Each number is 500 + 50 x the weight over its row's rms, rounded and kept within 0 to 999. Layers, rows and columns count from 0. Numbers have three digits each. The size before them is the row's rms in percent of the matrix's.

# up: layer 8 MLP up, 192x64, rms 0.249, rows 64-130, columns 0-63
# down: layer 8 MLP down (transposed), 192x64, rms 0.244, rows 64-130, columns 0-63
# gate: layer 8 MLP gate, 192x64, rms 0.243, rows 65-130, columns 0-63
up64 099:430459461522435490491528395527538526457619487534477454417478515520478532504472520506502599538474512547471481492435502507554531482637460383557496554556562475499427553500534552539506482384544514
down64 095:514531529588540476536422510537464451428552553445551430459433479565470533392509465620499530452411442461417559613447457506448503574567507485483554499481533509466516492505517485537454467528461437
gate65 110:494530494470509477522375495475391535537528512490552426531569488593426467471469590551522476454472517565484417458532494486511432406494410536561583583455502518556419526554524509567511507517459535
up65 101:417526517559539431452534517384454485485438451470515541541518554459508487472501517450495452547509458526514477590615524424462592452633489480481460542551443444394580501464486507474529554473494513
down65 102:518558585492474487422506479512502472458495558499463399444481508517490531431505458452546541460540461566538547391519421557500474495501584559546548458557441464345560533485475482477478525504426404
gate66 105:420459420470532499429475430569493527591503403501533440557497465500499575436450449460526529557508477422518501561545443502437494541515526410498543464456582521512478436465446455559556445524496623
up66 097:548416433524477466487431489406521583505424439453550421536482518438539541487510589535574549589462500494499529464607449527395503513534484479460538554511529438552512405515499487523540485543523595
down66 094:411493486499495454466509589502472509513614474547473539413522488501463482554498444304520481527555452548492442571566541529550487482526561475478468501423520547494546534453482488586550496507408486
gate67 098:406504544481447525428499521458538481583506448500577561515475432474427509483476485463495420508527586447435439517562491471396454532438484449559526578575533485465572561507615445504520432491535450
up67 105:459476475482569561519554463464524571606481460473486536581469384473491499371500417510508566491467556430445518565502578560467489528574549472502573535540511507495595538495530423518571464499543527
down67 092:454571423526523531559467558451513475525467405447544468547557502482518468487497434422516414525575535506539479473529539620449489513518507609471502468404567474549636544491497458487488565535480450
gate68 100:583530436499523554495474412546436504544525554394517439497530381568533520506463433448465543485454519540459503440515463497438424495506574552465487561493519505468539509514516584629460535559486408
up68 084:463519577505461456457584463549543485578533493578506494475510483425479531502496529580523552489594444493485644556488500458468491462457482443423454417461491524507403549592616460479486502545530497
down68 101:520411495520568471445491473543409507500468618382533467494528459509522417562543422596544489460547526459479511429507536519508489463480548471492546497473502489522631505494481586618494489545548451
gate69 089:502475430472436568534543527517463491509510504614491415459437628515399527466538518510437498468473617510560570510471494446404466435431496442563551537461541433478517496494547433560507530492481514
up69 096:500518467503482632567512551600491463362612569543415561482442562493477488558498592492500462455528555573547494512486519461549542492533542474488473476491545384437543485532545495523512492514475483
down69 103:556523504510485498610545471483463589446484478461502552401502449543548462488497489373495493421541476460464425405601463479542499493517397544501491520559492531603514498577547509483453540489435563
gate70 101:492497444453509531525482501554565489467518515532471448471437532540513534531588563496501495510506485533454503455545482532537385511442615553561486514470475508655437533465568539514401438377463453
up70 105:518446538500406558518544490462561584498464515497508450447501478510549418528584427505552468399486499492368450471523536574522502574470521449461520463577498472426602500504542406513500549508583470
down70 102:503446468504446489435487530550459469453613504482464457479485515473491625536457403470484601478400569514492464468525522440487588414554542432493439445567493510526438474502432455477526534461434567
gate71 106:416514524497471566503529501458529453506462571515604537551445532466549516527500383615419467482487452445538508562496469518600588556509523461522445518455541597434519535504408539463476550446489532
up71 118:498413406480436535576577560536424524557522520578480404455584458574496442462607533469571524508437512441495482470447479440469517463522464523397428555483452464519453463475455500524531492482451487
down71 110:489390501497449542521550459505528521517430583456523436496448450490475472516590513595519481448428508571520490416407502498480548599531389411509517451514523436504485581524482503527525524605449519
gate72 085:460465482549451512525442437650537478489454538537500520455535524529551468469452394424476539499442483517518498459455535438418469515491592452437516565509509489503563430505446506514485394466635517
up72 087:584525512632543469461505464540623446520491556457471455532446531483489515450406438434484450484583536464546544481416494625481491483421526463429561504448525520577517498552555497523478489540501482
down72 093:361471479458496557606579489475466468521535513510510603465516442515504499600507473455506513491510519400451495443520481534534567514647512488544510473487541566531502510466513443474479435481379451
gate73 097:436577518547481436410545427545438451588581512421522525483467532490534509512536452579513530523574455521592441549605564520569457449562522447469534462520497489470496482463522429434404517479485467
up73 104:480593546543529473424489475540478455534517512536560548474440442499574538489452484443435469453533452433449492485489449514465577480524479364448390502498407554506548474480504364523507434510510438
down73 107:517474550554598581497499489406491527539559501467559466398490384522461486501494425649470518417487521418437474514517456563518482484553408453502529532512444472554537517487487498482439521492418509
gate74 101:460593544422467500480457566582501517500505561402477506506409550472447503552507450454543538537462436497565518526503508525452508472438444426498484538449476565504466480556648529446528386456556464
up74 095:491569543436486411534518514536475502591414529501498541577496566568552503576545610492582395502445471436537490554495584456463456456543477495553435417452490530542443470487506430480491485506453559
down74 095:485497466579467544508476555510516383410484576454418496494472502417507528688465535486518526486514484498465504464533472573536472492526541444449485524592542492437546574548442468511499461455567548
gate75 095:514479503510538377435553476502412508551522524548511549484461400445545445485500502485553491466511495604484439486491469420444606592565552436481419557450453504504534518552538507457449520402453519
up75 078:468536483526538470618463586550500525456486555479483407534532673536454434508464476560467537460437515454544495571460453533427454482467439546502477527476481455503411496531425563456563530521455517
down75 083:513520524394398553448477569475485465480483462560476476516548446577529527545474498670526462531444566501567463516593516475493540520517470564465479436502436501506633503489483481557532493485580485
gate76 099:551405546510530509469521570507500454473457592491408507517429534596515518411447450571446599515486581467528630523436490487527508480504436479524437539585493474507544563534533513508482452576516552
up76 100:482606532507418508549448454552481541536578498498446518570425526464428494528503467475559497455575488492537530539517469547539424475614456558406619563580520529506502507461451483551466531528452577
down76 108:498488477436425431505506509538529436488487444555541464526590512531535498564562524360530383443498514531546535537565448479501457447530600509574472460530423541503383510457439497484531476432524503
gate77 097:491496421529507547523417588459453503533542537439548476543584427514416559545517529484371511435471511551418457460547493429463486475521492534468572460423459454533500455519613506472491556421489547
up77 096:449515440515490480494591460541474578470440511475547527505427403545465485472476436477386467500599475536571510578477534450434527519473446464414518506471552385497524450585508474512579581532520488
down77 099:513498508469469483462513492527524488529361485416594447454483471464514504556583437442504468525558446475533513506535536440561574505391508518456494378473492606439524522502505494469507445550596421
gate78 103:489446480442527529506530527462465517535414590448473650456523496572489441449487547514465497495423479476568488447538466502567562550513585503508502477446540471465484588470558605412522439583459491
up78 096:552478463422461529450541541466439584496432470529545545523496501493469518532540467434511534447542439517543608438585520463417494468511467459539568483502418491499462403561475460587528522488593619
down78 094:440408493495440447498400533520553572435504603445504428554451429521481574542424547487572542495447562466481539498513485537486539505465486520549567387494474507463532494491458520539468589563404463
gate79 101:504489513539501467474542484485402524454558529480496434414471466568489507505514480468528556486542505525640538471594483433513539522420545533527451639531493535539507498492520468492616544486521640
up79 099:483454458526579394460513470498563492445556531485581541504404585482501437514466479547555542563532537527479465530563486336500461469517539477538492462567553535453542453476452542497572549511583559
down79 091:457456507567474444558473552637517462613451496510593491496447525519560461548501463444465497498499531423377436535475419472511523527493406495500458465517482521413514566466398513510487478538463448
gate80 095:563545516481532550568536460460529569447510541582507535468472444559529580529473540550538464536600503499516512526430521444482495412504596433490448534523511508456485601436581501565436490508593604
up80 090:483491408525577570489558515484567493560588447520488511466528534523559457484447478482493444559519575451466551559481562558484521552430497516498600515536569495474370514524558495508501388542478609
down80 092:484496483487468445469422505598475457479481531389547424541491489384488590586514532538547502438509464522456461588457508506443486440509541477489516539565554474461623554461490435566501497555584484
gate81 096:544457560461565445513588557542605508506532583512559541563451585502492501504486571514379428539504436457513472435470473401473517534516558531566534522501528550516490534490547448489590569536460572
up81 115:546532508601609548501480515472467417538487481401522554472443515456462489439521478537464505436474525495448515485515394496470480588378467532451391496504457447486492511424382509536507511454542544
down81 122:582497457562523492520431454490506465542451502508464528580421542552502541504476527422475443484410486464452513477452438497504393483426516470514407485448423478511454488383527489574585497423499603
gate82 106:551511474604521457429541496552383452484525501449457436579532523531544509526490434516509523509523589574455446441505560463580467506531528400577606525488479475495548611565488475480458444499468508
up82 091:457546451435488473495403486546618491467559438525541477500528523427473579540502609538461472543531467524476559558524483530450546420483470497420428500534513480489421494401507455601447475509544412
down82 085:491485434408548432527507512592534496417522520428445527532515456536487466568557416655564479480490468484516526489466496472523492527479484406439488455494510490452508452578428482505535443602501399
gate83 097:479562626537520464433441519520503444471473509482439416492539478523569517526571485507480571650601543572450472509503487545479433457498474528504517495498401549417545431451535524426472497497499453
up83 096:485527555519440531520520515483578450572491434413546570481595490567503480540541466518552502593469534478574537497541537521440423487481508558421594443452503523480607402456544509500426466444536455
down83 089:497462530547517470465474424412561510430482516497478539412402487408547544440451559477571499518602473505444470429408585500453461464523478516573487385459451558484521477525520518457438528506469558
gate84 108:512569475498418475464542509519566567562480549407525491601370485518533496566476463437445422497480445530481509520511447520511501481500524556520493588365566451485532563507562484556534547594486495
up84 101:476570515469413580551522518471654512526494457464540505529501487538425480595435437534399464503521494567478524454446599499508403490542496486471457497517502455473479411550470489563584547553538506
down84 099:481557461472535493439484406517513482491497538506502420566538557439554380491490472401454508526606506466492446541485506534453474517505579529565465594475547551492544532434621504546450445584499453
gate85 097:480499466426489444419473452497475549467493498502520441502442430537424581568509573454484402511493507515445480480503502445548418543535540522481473474428596479566402547463529492456481602397483411
up85 086:446527538592477523570472420462593442493524540413555516505567461521462523587501411474460450505428513542558452478492463560452539481477556625565570532470437499542429492527511504445588525499532530
down85 092:447523486414534518494533555552526423545490498533549455465431515494438502567455546639483528451530497555451454597552527493463521520550455470381502523499536458386551511482493473505455495424536388
gate86 103:512505541557519530560599510452469462555459587460570443478492521476469496493423480537505474464553588442458466455478548547556480525491394565578598459498450499536527489477506506610567509409522598
up86 095:477485545464492536475516500527459533480507524552393564421481480422455598482582504490471411448503526547520458410511512409429522498476464401446376552470445479537566509466521552413456493501438511
down86 100:472469523423445560447469483491592438487512603468464469546514584458440476488487473482525555488481348595444518407568445510449485563500480473458449493501455556449498595473521485474474527496526591
gate87 104:366508530494544412585433463499479512491536578510533428462463449591527513507432468526464482491498427445475480538593474489555504479452421533531421461495402572430450623512509511513521524499486510
up87 094:507457483445555467493514535523586446454495569451501469522499556518560559430565558472526509547447392532486482519504530532572534504520559571478504476593488453484414485669454506510542592443445515
down87 093:429485485541580550429446449430529510471473509525543534488435525466547537483531463621508541508508471618528520463478528601436536439519584414452512527509522396559538478513515527547549503391486554
gate88 096:456466496553468509462527581528521566469436463474430516500540489504527516460477471536485480474492526410530590538548555529468532526473454519364626503464423460446548448471439477564505519347540532
up88 087:514476555461462354615511570465568509497502470477483471459543442475484509513530469528590576510502519516504531505503418508540371607488481586442554422599524548473459466521520450476526504487529513
down88 096:413528458535457462482544498468480395428543468549486517482533525426544585541563468417508617497447501582524523484460487428445482467598567479558491549564421500556502557513490554530476590480460464
gate89 100:456643535481506443481438556532484561451502492491453400489463444489451481515456481572481468510523525529634404534571504510513479526562456559506528536425487567483477493540586533505423567525478590
up89 091:567497504450467532574537475492518496600478476411542449568444543596552534463537578531540645481521530473478529502503451576574398522455528482423524531526518507571539462484550476536441565466514552
down89 099:560523514435430507472447444466487529432516507519539452582459474573594525394531548413546467530499569556524530508543507551522507612436517454426498548502481543594432451538511568522604476475508516
gate90 113:438485443550546536503484431284525431472517516527463499551507447443499451472487518538412482511468550549493453459479504513516496556469535472438494559517506400461539460593550530523508553433456442
up90 101:453483490571473520527512577428442486534433555496533483508495460520440466527472493437490571514460454497610458571502436493525483582627549468482459507473404474532635532598506526470533568455542480
down90 100:493527489519482556477408387602539507464524498399464449526528518483516573491523415420485483508479515419381515526452561539421492476416554421519483482484474595435504508453474483576424500487482511
gate91 098:581468512548527507439495502479661475588407574445495501575490523498612554455495463531448407496555524512491523497524546474502482527531469589504504552536419534477515539480538537579431524583471469
up91 098:536450431432550422513567490512471496511508504430521561489487518567517460527413434525457546569521441502486513481448488515515481547443558493571419487527526491530577468521646562495449543650463454
down91 097:466520436508554481521514446503502513559517456492407512613471509503490535529573525479486527497617461565427521532478505515485544551478534408582470466497543531518589465482683490477482563564447471
gate92 092:532451532572574475466510539483523479534563551512458451362574509487533438505442535552477488470553489486536475570559455539566514500427479522556495571390483403507471473541600569547470554519457427
up92 105:463458521583455496481543467537555550458547496562587530507486505458542531568605536556446554488455568467518507522513412557453463448447501593477529444465391596460477483544562440482544601508509465
down92 113:476576438460494460489542441471476521462488535542534532506543540415501481462493490401527509599550489485504484315530378570581438481513538546506510539536541543541467535519438525440526520483532425
gate93 106:542501500526581394495477399467470604483489503534525541520519479567616616430469482572502558518563454466541550512549529473514463483455498470507503577536450572596501591511508556549457473533457525
up93 096:473503558653547524503406470492469514513442550463454480500433536469533595490507528486465516520433514510531674586424499413552504466579463459522450550484500560485453525508477459482528466465482524
down93 097:465551465490492444494492561477514506437482523543508455551455534498519534566515573414522531460502566561599435382488398570530407425512571448512503457545590486492469412558490476473516534427548466
gate94 089:515542561488531489478508466596517561512521436451484580523494430593482495481514506622495447552541538487506560549650562561573474504529514488531500560620514554471537450494479481571521513558449556
up94 120:511566520449479529500471368500407547535561538567477539524510463437464475528514522486560544405502437542423522391442472549550479534528560516475520449539443510617490502403485441535497500584470469
down94 117:497539427471530538527405509449448500567542587456543458585459417570470426529579491657543489457517500508511520518520475520524432484543572542529541508551449489539512473452430478542480519538385529
gate95 100:481541602445430458540431542503488473520534535461552541497517442519384495519507492501398548494427551529461490467551504426457516539565455569598538555496422567527478452568627455472517490536499454
up95 097:522511554491476536508417497484480503505565450506582543537498445534468502495545447478516517509454499403397541375452541461555459471499551550534406424512556358488495545498414436451447543479506450
down95 099:489456549542536556499481421462547616508586481545486531439464538443463559530564482574489452490531452436461438604479522502490430518455438581614506540520438486521502424526480532465442569479566444
gate96 097:456478536509533534371482491512537451518632583442604397570487491529527469523458467560490517432440471426588509522524498405481467551553467508518521548560493460511495491567484497497531602548462489
up96 110:478502417418478538539514589424598516476454493424435567481461473448501451451559554534469499471460455533456567465618477477401544480456463458524582449429467524510521531468455478544513510515556399
down96 107:487452514570511422498530512548609586471574500553458465527444506517515536499549506404528461433485337559470543469551506457582459513441493464571589550450500525487544428477511474495547487553534453
gate97 105:486563512611533471547600594521487467494472559551484457528430462498452594505499466591455526530490561484487467558443483504420477484444478490554451438436457451428544417429394487493489459441526468
up97 093:520501489435575453473379442527470372534457468542438465513434478554549425467556440486515496538515523596538483440512476502448459481503519438549555499538502467447580434515556542448464606504586503
down97 103:395486512568558493507489599492459541530501506454506552527488520530392559542620517471473586437534467515437468594506518453513473533423461522427446576464508495514491457511387533461409483564504500
gate98 097:502466593600553514481559572463409442511543444457565529442545467531568477610547551461483633555552531516547526505570552500519477552577511461529501520506450548450545578517454551539493484521473532
up98 095:412419520549461552489510517481573493376390521461497598574460505540478483517525504561480565580477437553578522516419531546478539466600465408546519519521461464490474471572548463530525456466501525
down98 096:416474535495495407568478525470490417507459453501520583480571492538558511518422537447430518501529530467534528590539431532541559564597385550537474511500436557506427582559425510541527536500460475
gate99 094:472408520464478518447559497496500523501404525446478538485561477515565519491500501569556543422425487588526479487523452592506519534561541606536489438495590440399509486466395458494481432560581484
up99 080:470483589508544450507498573514474471422496585542461560421471510569555507548568432487461494385384469500436478479505480558530534533479400426500444500478414479537452466535560495423425489510522458
down99 084:458544432525489493501419503582433547526470508540441445544477529469428322412468480538488520535576483461503566488466581476480535505441595532541437536455509467508522571425599508515484510485488509
gate100 108:494545599464397482443532444462536398511517415519506427445532558510536493440580453577496438490472458515579436467428462431522479522539515557602518526500476546472462440499472493450416463460429522
up100 104:518568570486458527527582446486550393505522509512435480381433474483564467514552505548521461555471406549465505465525391487616413566500501451505420470526463533469504484436514524458538560525467449
down100 096:451647432509482496517476485534407485517509481512562549505417517406520450493493533383538601555570505488526538443590538530515528536463537456473485525531533471449554574477503476462504481386531437
gate101 092:411413533430533557446546517392404473574466480511499532519541529498536562525465514540553396499531454512446478469498555518459474352460571562466542493524452503444563539556540484516561533464526464
up101 091:556556476487517523577561467548532507624524528601431506569555500475468517541543539523483467620508565486450472590474543423470499577466534559484468515470441537567515432518390470497433444495517492
down101 086:467483541482461576357588502468479494493556547470483584491592527565488489463549572518577481582450569447457574447539528483497470452459585415516568538531538539536468545474521422486432494488474479
gate102 091:464471455490527453505497549459507488626506540470488496460493486489474474486549423481515558521474472511528495495427413581496459516507533581464596473519429547347536543521604541571462600442476438
up102 104:494495465446560467411534413502435616486462421553496449482470501483474585556489519493458405523545401479475505534449522509439524500535516491539456416524521479517495601416498634487519419500505469
down102 105:457502435505521508525541531524567510550443563498462463487549484542501551501424457675578496506532521455545474485423453500465540477418447429420476433456478414414554491496538533528517473469456598
gate103 093:480458522463530496450466535475399515513509440418509486518430538568404491556448432588498487471517618490494534488563466437552420454585493526461543505473488408417486527630492486475496541476497436
up103 106:508454515484616597399481490480509553494469457419518447540449428469517510555540493477475488520418533492503554578560487392530479576443482508503580546542522544462502484518423502554408531513555392
down103 101:491477582553498489492487536495444553472474567511482446492469462566555548439526521411405553453478639497415538489463526384570468511515508404458527505420560601454503507515520513504514545491512421
gate104 097:480478544539525407529527481594423551497492590515573509493554425495468485443516337599483487582496527516502485437447447443501493497499454476450490463504411615470512564536474519484438495536502539
up104 096:510495510527522505454465422530547540562502530482477477477508503477424507530529503410530478492517482652472480457632490522564543547512529449600504503402507581579518540468503404533517566566412475
down104 108:573484472463594489613467574429479517533521496534585544488564488512502462399418506668461519496536432474541527510554511526543551537533506479532476462415555541484490466501457516501561443469494580
gate105 098:403600458522420510453566471473494458502563512461493563558492429589432521472494539534542500444513484407624532539514536514562477556489502521515471545436501558524401483537413526512575564507482567
up105 098:562406596517568469531488572415476564455500469559467500424435559460520451382530506455429568554461477569481491496566534511535487410531521534479509477560465480483553536547586456488471459476549421
down105 083:496498529423539557509498460486548486487491503470477535451501455571417401462510527516435589408511436497575481459559562421564593572453555552476415459475577479520479524470466426488508397452486543
gate106 097:488535495543558470506446419483554543583591512473590469532547498491541453506542486514446480468458572565532490414499476514591523537540430503599520489541647493399446483496525446595512479485488533
up106 113:537493558494567435473582483447522461548501540487472494553457557415539542525429400556497446609458470411483530511462515505559502524496433490489422483504620504425555497543485462511517504428582595
down106 112:551486466574507433459562481487435573476554443517537490532441476548496508400443449504348393513453469491425467494484528481547548502519506411396408532459514476455474488540511517436545535506561466
gate107 107:444485490436515506479511512370466503583468480526458601554532551577516494504506526559535350566569493457439542482451608494600470493514470497502480523509581551538422501445509512481565471529536504
up107 110:461557479469486495525464565449507504594456471564500499590628433531515437550501467535523497555590468499496426557531545475480586600485522530501381511480498589455426508522558478553534527524566542
down107 116:463488528470486508550575547457384512549524430476398579608498510505507562374526528401523523535509523439526561539427486502512490541557479468499465487539538501551420543480526471489440374511498537
gate108 098:470451568409468447417555472404486564564570489489524418465553470471480531421443445469556502548401512516478484471533457484441392568435477591482534556491480487459406508493527531480473531474512428
up108 096:404559476517453461459498586573477558583493479443492536442529506504551459471478508456513570451460412510518589585522493445501482425547609419503468459497565524456534477514545492465444377521564478
down108 103:511577505456504472350525471532484498493463496516453476450463598509493473398486497493433572559483482500507481480535455607391408558476540514487519553456488532518398515499543501437469515589571436
gate109 109:438509574425402486472489435506494432531557508519503473573496503527469535449492520460510461523501479470530438421516483501602497357561617502475594528528591510467460552465517487487487376516478478
up109 095:453477448417512558468411554568436466487508408518517553525515543569531448477526570508397508517456591554618506491564484454458479522519575452488486502438501411491458478497433563473522552562460571
down109 098:519548491501571388374517446536417447418447530517499506544522423503504466568487514495446497500524476534590492533555572466513521468536543569436513430536525419414529575480466424490524542518404508
gate110 097:507446524502468511405384492513510448511482569503564440536387408546456606510427544483419446429526478505550436443608458517461466564511501520509486567541566529516465465510545463543477528519481558
up110 107:540548532428551551525525467467440543568481534522499377593613520548558490540403538501482540516561513568497521509483518469548523548553502534423445463503436398481484486561588483540523598534519538
down110 102:520487482509485536504387393473421455504410465556527541472473578433495461474516504464570406505357524452541452452455485547514532535454516548475519476534458567608459556530482477461463475498523414
gate111 107:493544538431509417455542451459491440475478514360509549555475520414490534478578581584482518595531530575458481537556514427530533547478508594531509535507476488526534619570520455498559531507514554
up111 097:518505598381497506494500493437580531487557420511538453471514544547534517497500437471507484507502509485426517440348598546453523437429466493454395456474545465460411481524571534507479510548553484
down111 106:497549557457546525442496597444470509559530539553463450483512485537470486559508564552617510527467482516460543627572460543466603427528556490416453456392523415454508517456501540443510467510508495
gate112 103:402427565541484445512452486578498524488451500465508438528453551451631505521524451477504604547466511460536473470496471507529501511493462568558524598544597509536414573540533509533526493629517552
up112 099:492481508580592535492505479500464445468580476606537522426527481441487512500452456536552532571575530444545441458503460435465544557502489631493458516489389537447526539484464452519484519405606507
down112 112:471554488458583453500469587516506468538572456489533454564507494464505474384509432500500498561492551494523552646549589530506516395467554547519567555549498517434510469542450483561540512426475587
gate113 100:536424400531476437522585561543457515488495541488504428477479553603474499450607421473511531505481597530503476492608512437464448522461451607556522539459495463426506488466527470427483475495435439
up113 094:513453520557461453518496438520537540406476455477460429477505466433426500506509575448428470560595408456451563515572523471400572476546587500540488425549534494494525522526599461530503410489513547
down113 101:508409521500468506396502442443549499466489585516514478477501425443481551496531466546570569400468521492470429447428529456384414513509456551529469481519442468562508611567479457502494574548461463
gate114 091:494455518464519513442606482464533468606536553507421510439485563539529501472557470484562520503509547492611537489588475489469491510471546456510482579626488529588503466477512443535492469373550411
up114 103:516426543399515534458478484469447428605418497487486562538482459483543500492578454526550487453490532501499511515518442490579452478462489437507509435479466565458381497497399545428355549523492475
down114 102:528428448532465550471475507460476432456431519463491523605582581421507508544496520463512584465438466430415544507512572477489585462414527476563450460571454561478503555598516574546468451497522514
gate115 099:453516451550446470454509425426491460564547460454477496504500466551450569511525427549505474485562497483538466475488478511480530524587570527474447490488654485524444502449494553313539530484464436
up115 099:486431515486512395470435449531460568463533474609446552561579505512569496456446494523499526539596495479474456458512533532453389435581514464505477585519580539483517571475490455410526425480529453
down115 092:477502581555512566483495441541515561576536525510444578467445567525562436448509548400546542522445535546500455493465519538496466567542517579469651533500469518491434412536389512499470551514515526
gate116 088:404455442515512500498577493488557466404450421403483457508470505562489457647547463567515486483424440498454484445465546468528391520518557581518561487458502480450553495439465556480528506451488547
up116 107:464589532484443508560618510466560519618542521484527533478544521485453524401485552547467470506468473567499407455470503599428451553510517600440524509477457553507449521502454517551542393500528448
down116 106:476452403526436468468487552403563511440507485487462530546371509478552550518500504390497466485401513475493452607556532518519396461539512438520449440530511499469391514495488453436482515515488435
gate117 096:484545522484516582470526519475597429500588392538510518485499534547538477603544476550439520463463485560481503531462427513503443628554612488463496550456466508491472426560537489602583519494492498
up117 110:619484479529548400541551514503575457475409454575422482487438488502470486541535494490456523500520569524480544438532424476571492475474531460549573416565476532491548450449534439515397492410569465
down117 113:591564529554513491471446533498611505464475508548525522477502503470449486543488463712533479558497574472511548541507504475495598465566502442455495412512532435541499511526552459535523480407523486
gate118 107:555579520466540512405437533532512495495489567376436557533442508486580502518516530499550501480457403552628549431540518508466454469513528471494517476544547525552538449614502447411506483425465520
up118 101:526564489522502498569486448441478502490533506587475477572498532467567512416450421537550535497500425540610440499554500421553445522516532519558450449563414561573620517450485494468450478536569437
down118 098:526437578491421501500417478506412535439399434485556546486515479490441548536599524399582469466471515525537488559462511522537435428508525510454500460496502521480584575547451469543427484511442394
gate119 095:441513544454388540522523518485587582544415487510576480504597482468581553490549503524566461527383499468572565557533469505608512535538532515507529522421505505547562447488533541460562532494433467
up119 108:456472446433487523480474527480497406514499481484429462424479600493529418521501415520454570508508561522454580457527491513469547525526549577528487515372543546600474464483393421557541518580505518
down119 106:431482540490522387496503515521437463547575530453458549589464484501493441540544514313515540501463431531527525350520425522505399475522525477533541481520522435476505497474486520488561497518497536
gate120 101:421518536450524534532568472421499565528477497566451456560494539583541501421571590508495431484448447480439509516517644445565465597430514516485559477564514521452490475581483487464522455444529459
up120 099:538615494514541600509421479515499428546461437499481437497499578530476518401441412449496543477481475549528453395551616473480479468518506540498563452440458563433491538482388463492503497468518486
down120 108:486443614501458530533545519476521547577521512527483503454455458484575572484445519560538476590553484553485539516495427523439428442603460506477492410493504408554493499493438448423436572550591535
gate121 100:474445530490489502518549553512484476444474489548479503498452443550490510419474466491560547411513451522459557519531570503521440585442553432507541552518482467474550516453452425572510445458377326
up121 099:541478487426573553494499508507614561536503491452456527566517515522437500502427502427421499454471512448526500398484550634452495538466482527447408543467529507548598443428513515602542471522527534
down121 101:536516538501479507552535459520595512383452443514501492482540462466545488517561515614492508506502596461601395424434445509552534492571447555538540469580507504498508510538513491367439558494478494
gate122 104:445511554506398463574437427512469555541512453557505523462455462430573461499489483505491468547462480516502505435628601449510524469480511433533479556449477492469473473611438388538463415556477490
up122 096:460529472574440512512413549469444341533556495608529490487503451454468497483486560490518526480416586448529562425500513572518500541542514530603512504470515538534486489492506386482549446480416469
down122 093:477516527469534549474378444508514474503469416486441470471517458556512442632526451478570514484537535470497478464512516504484401493530466437495448519384553483510475535480445464426447643497521407
gate123 100:524644520529520452520496440478508518548471546522376445428484435499455572400444549543461542446544477428545599451515470526498463499527554542425572511466468588441496503530480493488531528520529574
up123 102:532522558482428485392499461494520456447579528409522531453476446599464437462573536482428467522507400526587490481544551508526528437490438427549528467504505522509411455435523477486475403521552419
down123 098:523514587564483493518424580540563507475500529488485558452412401533501490446597461403466505499456550516562499416434566461464462524495486511496502429484462521568536415485479377564483455463573486
gate124 105:510531496582525496464447594468482597527554557407628506457571438506463518601554537509484528574556481490527474514603470431500453516417461517479465458518419544486478476462547478453518582518524542
up124 108:485544425495561473472416534508452577507525561429485426490481501553525307523539444511519498488444489483515547545478552487545624489538503498639540472461463503504467455517535495491464494575464476
down124 107:524553479499489502585422413493493452593502417506487495577577511388506480401462521538521577489508557530513500496549607560543503482497480548489596578494574511450569443530546498464520500445420509
gate125 094:464482592535481530536464521418511603546537603495509502550483458544484447487453416595467474528535555558477506535605463458554510508458445491534578536379456480520482517521386477468486495554571467
up125 104:541547597509483558458494563494539499382476537463454514541499549451493457447487482446525442406494578474528497452453529490510495430530443518531540500444504474523482500501519399423386552398608566
down125 110:506595522431456505456531484564561470445495532503481477465476608570524463408415489630426483521539539505445453643513483441451525544516475565505494476469547510440526481508451511521553508481560580
gate126 100:558507505571626486427597554471515529469479488412473511445543409450536537565486508553602540495569521496539538482526429539543421475463473492515460490576559486559467477418416477480499449438484442
up126 089:505496574522492507534513461499512472542537537515451508641421525553514487547543494451508492590644382441489553533580478587525426493547479517436549445534535495533522501539454508519426451534574515
down126 096:510565489509551437405505398562512541553454494479529530503507543496474525492563494506470529510457536436567512640497464472461390399471497577468396547518438457483553516560449557502565482504551556
gate127 099:470506488529527584491486427349447547529463516581512460485459428521523463478431474567558449533553487501570477615550449481548477510544472445517512490558454519489555545561545412463439541494428580
up127 095:526506511495516515493468540489571576477559477519463459472515545410528487586493419551467458416511525471354567368493480523517580580410393514487532476469463501510539429504565471545484481475484471
down127 099:470576548470452586530508544489449475517435436590558482455482471519457500572430494500525487539503547453519572375491574609515499603493548555460571482540535477519471505511530523350488506483527488
gate128 105:554536443479485625495490535470506521424620441501532583544475502540473443620473479548474554538524548499507519469577552445517485578527435503552476458555442555539511459483455500590555511446450580
up128 105:506555513485460437514476492552458543515481498516455432454448550452368466585468546459556454391473487458510508502488458498441516482546401593484425557468457581501484497562572371459523459487498468
down128 113:523462497512477495536483454485445567420454513495482431489515493465492561483600519701510533504522443535549465558464544501473480491486523380511588601549556513507567406478518500509510474546544505
gate129 106:542497629530521487469452533418444480501497586490490426423415441513537564510478482545404502503460524454529451450583449482646439505535534502540473511495527588562497579472536515451479489554462494
up129 113:451598419580461533546490559609521550444454457484475473432579548523610522472454536537501426580503579381448524458508511474492497455484486515430488472485505434493482454545427464524531472448561499
down129 112:469448589543495579503421512564571469518438517509565542546533508581510463526593561419578518450480520531579433505480436450530607518452460506485544526555559567487434439578434529478502489545510540
gate130 101:534438429494508460502398437501519475435576490434447608471559506466495500469522475584483519551459348493546514507561499547458425508526466489543521445447487531456485443450492462567467594504423565
up130 097:423438442524449379449521545507409530524472500493409487526533463492549573527574469539456551543527399477468470493465545586404535468483459542501481489542504548469410497404458447543546488433483442
down130 094:521511445510445474471367493464399497495528566544367489493542561427479550478478434419547568472577382496456518518489569529540508500530561490471515529496544480581517480453505547519450508468442577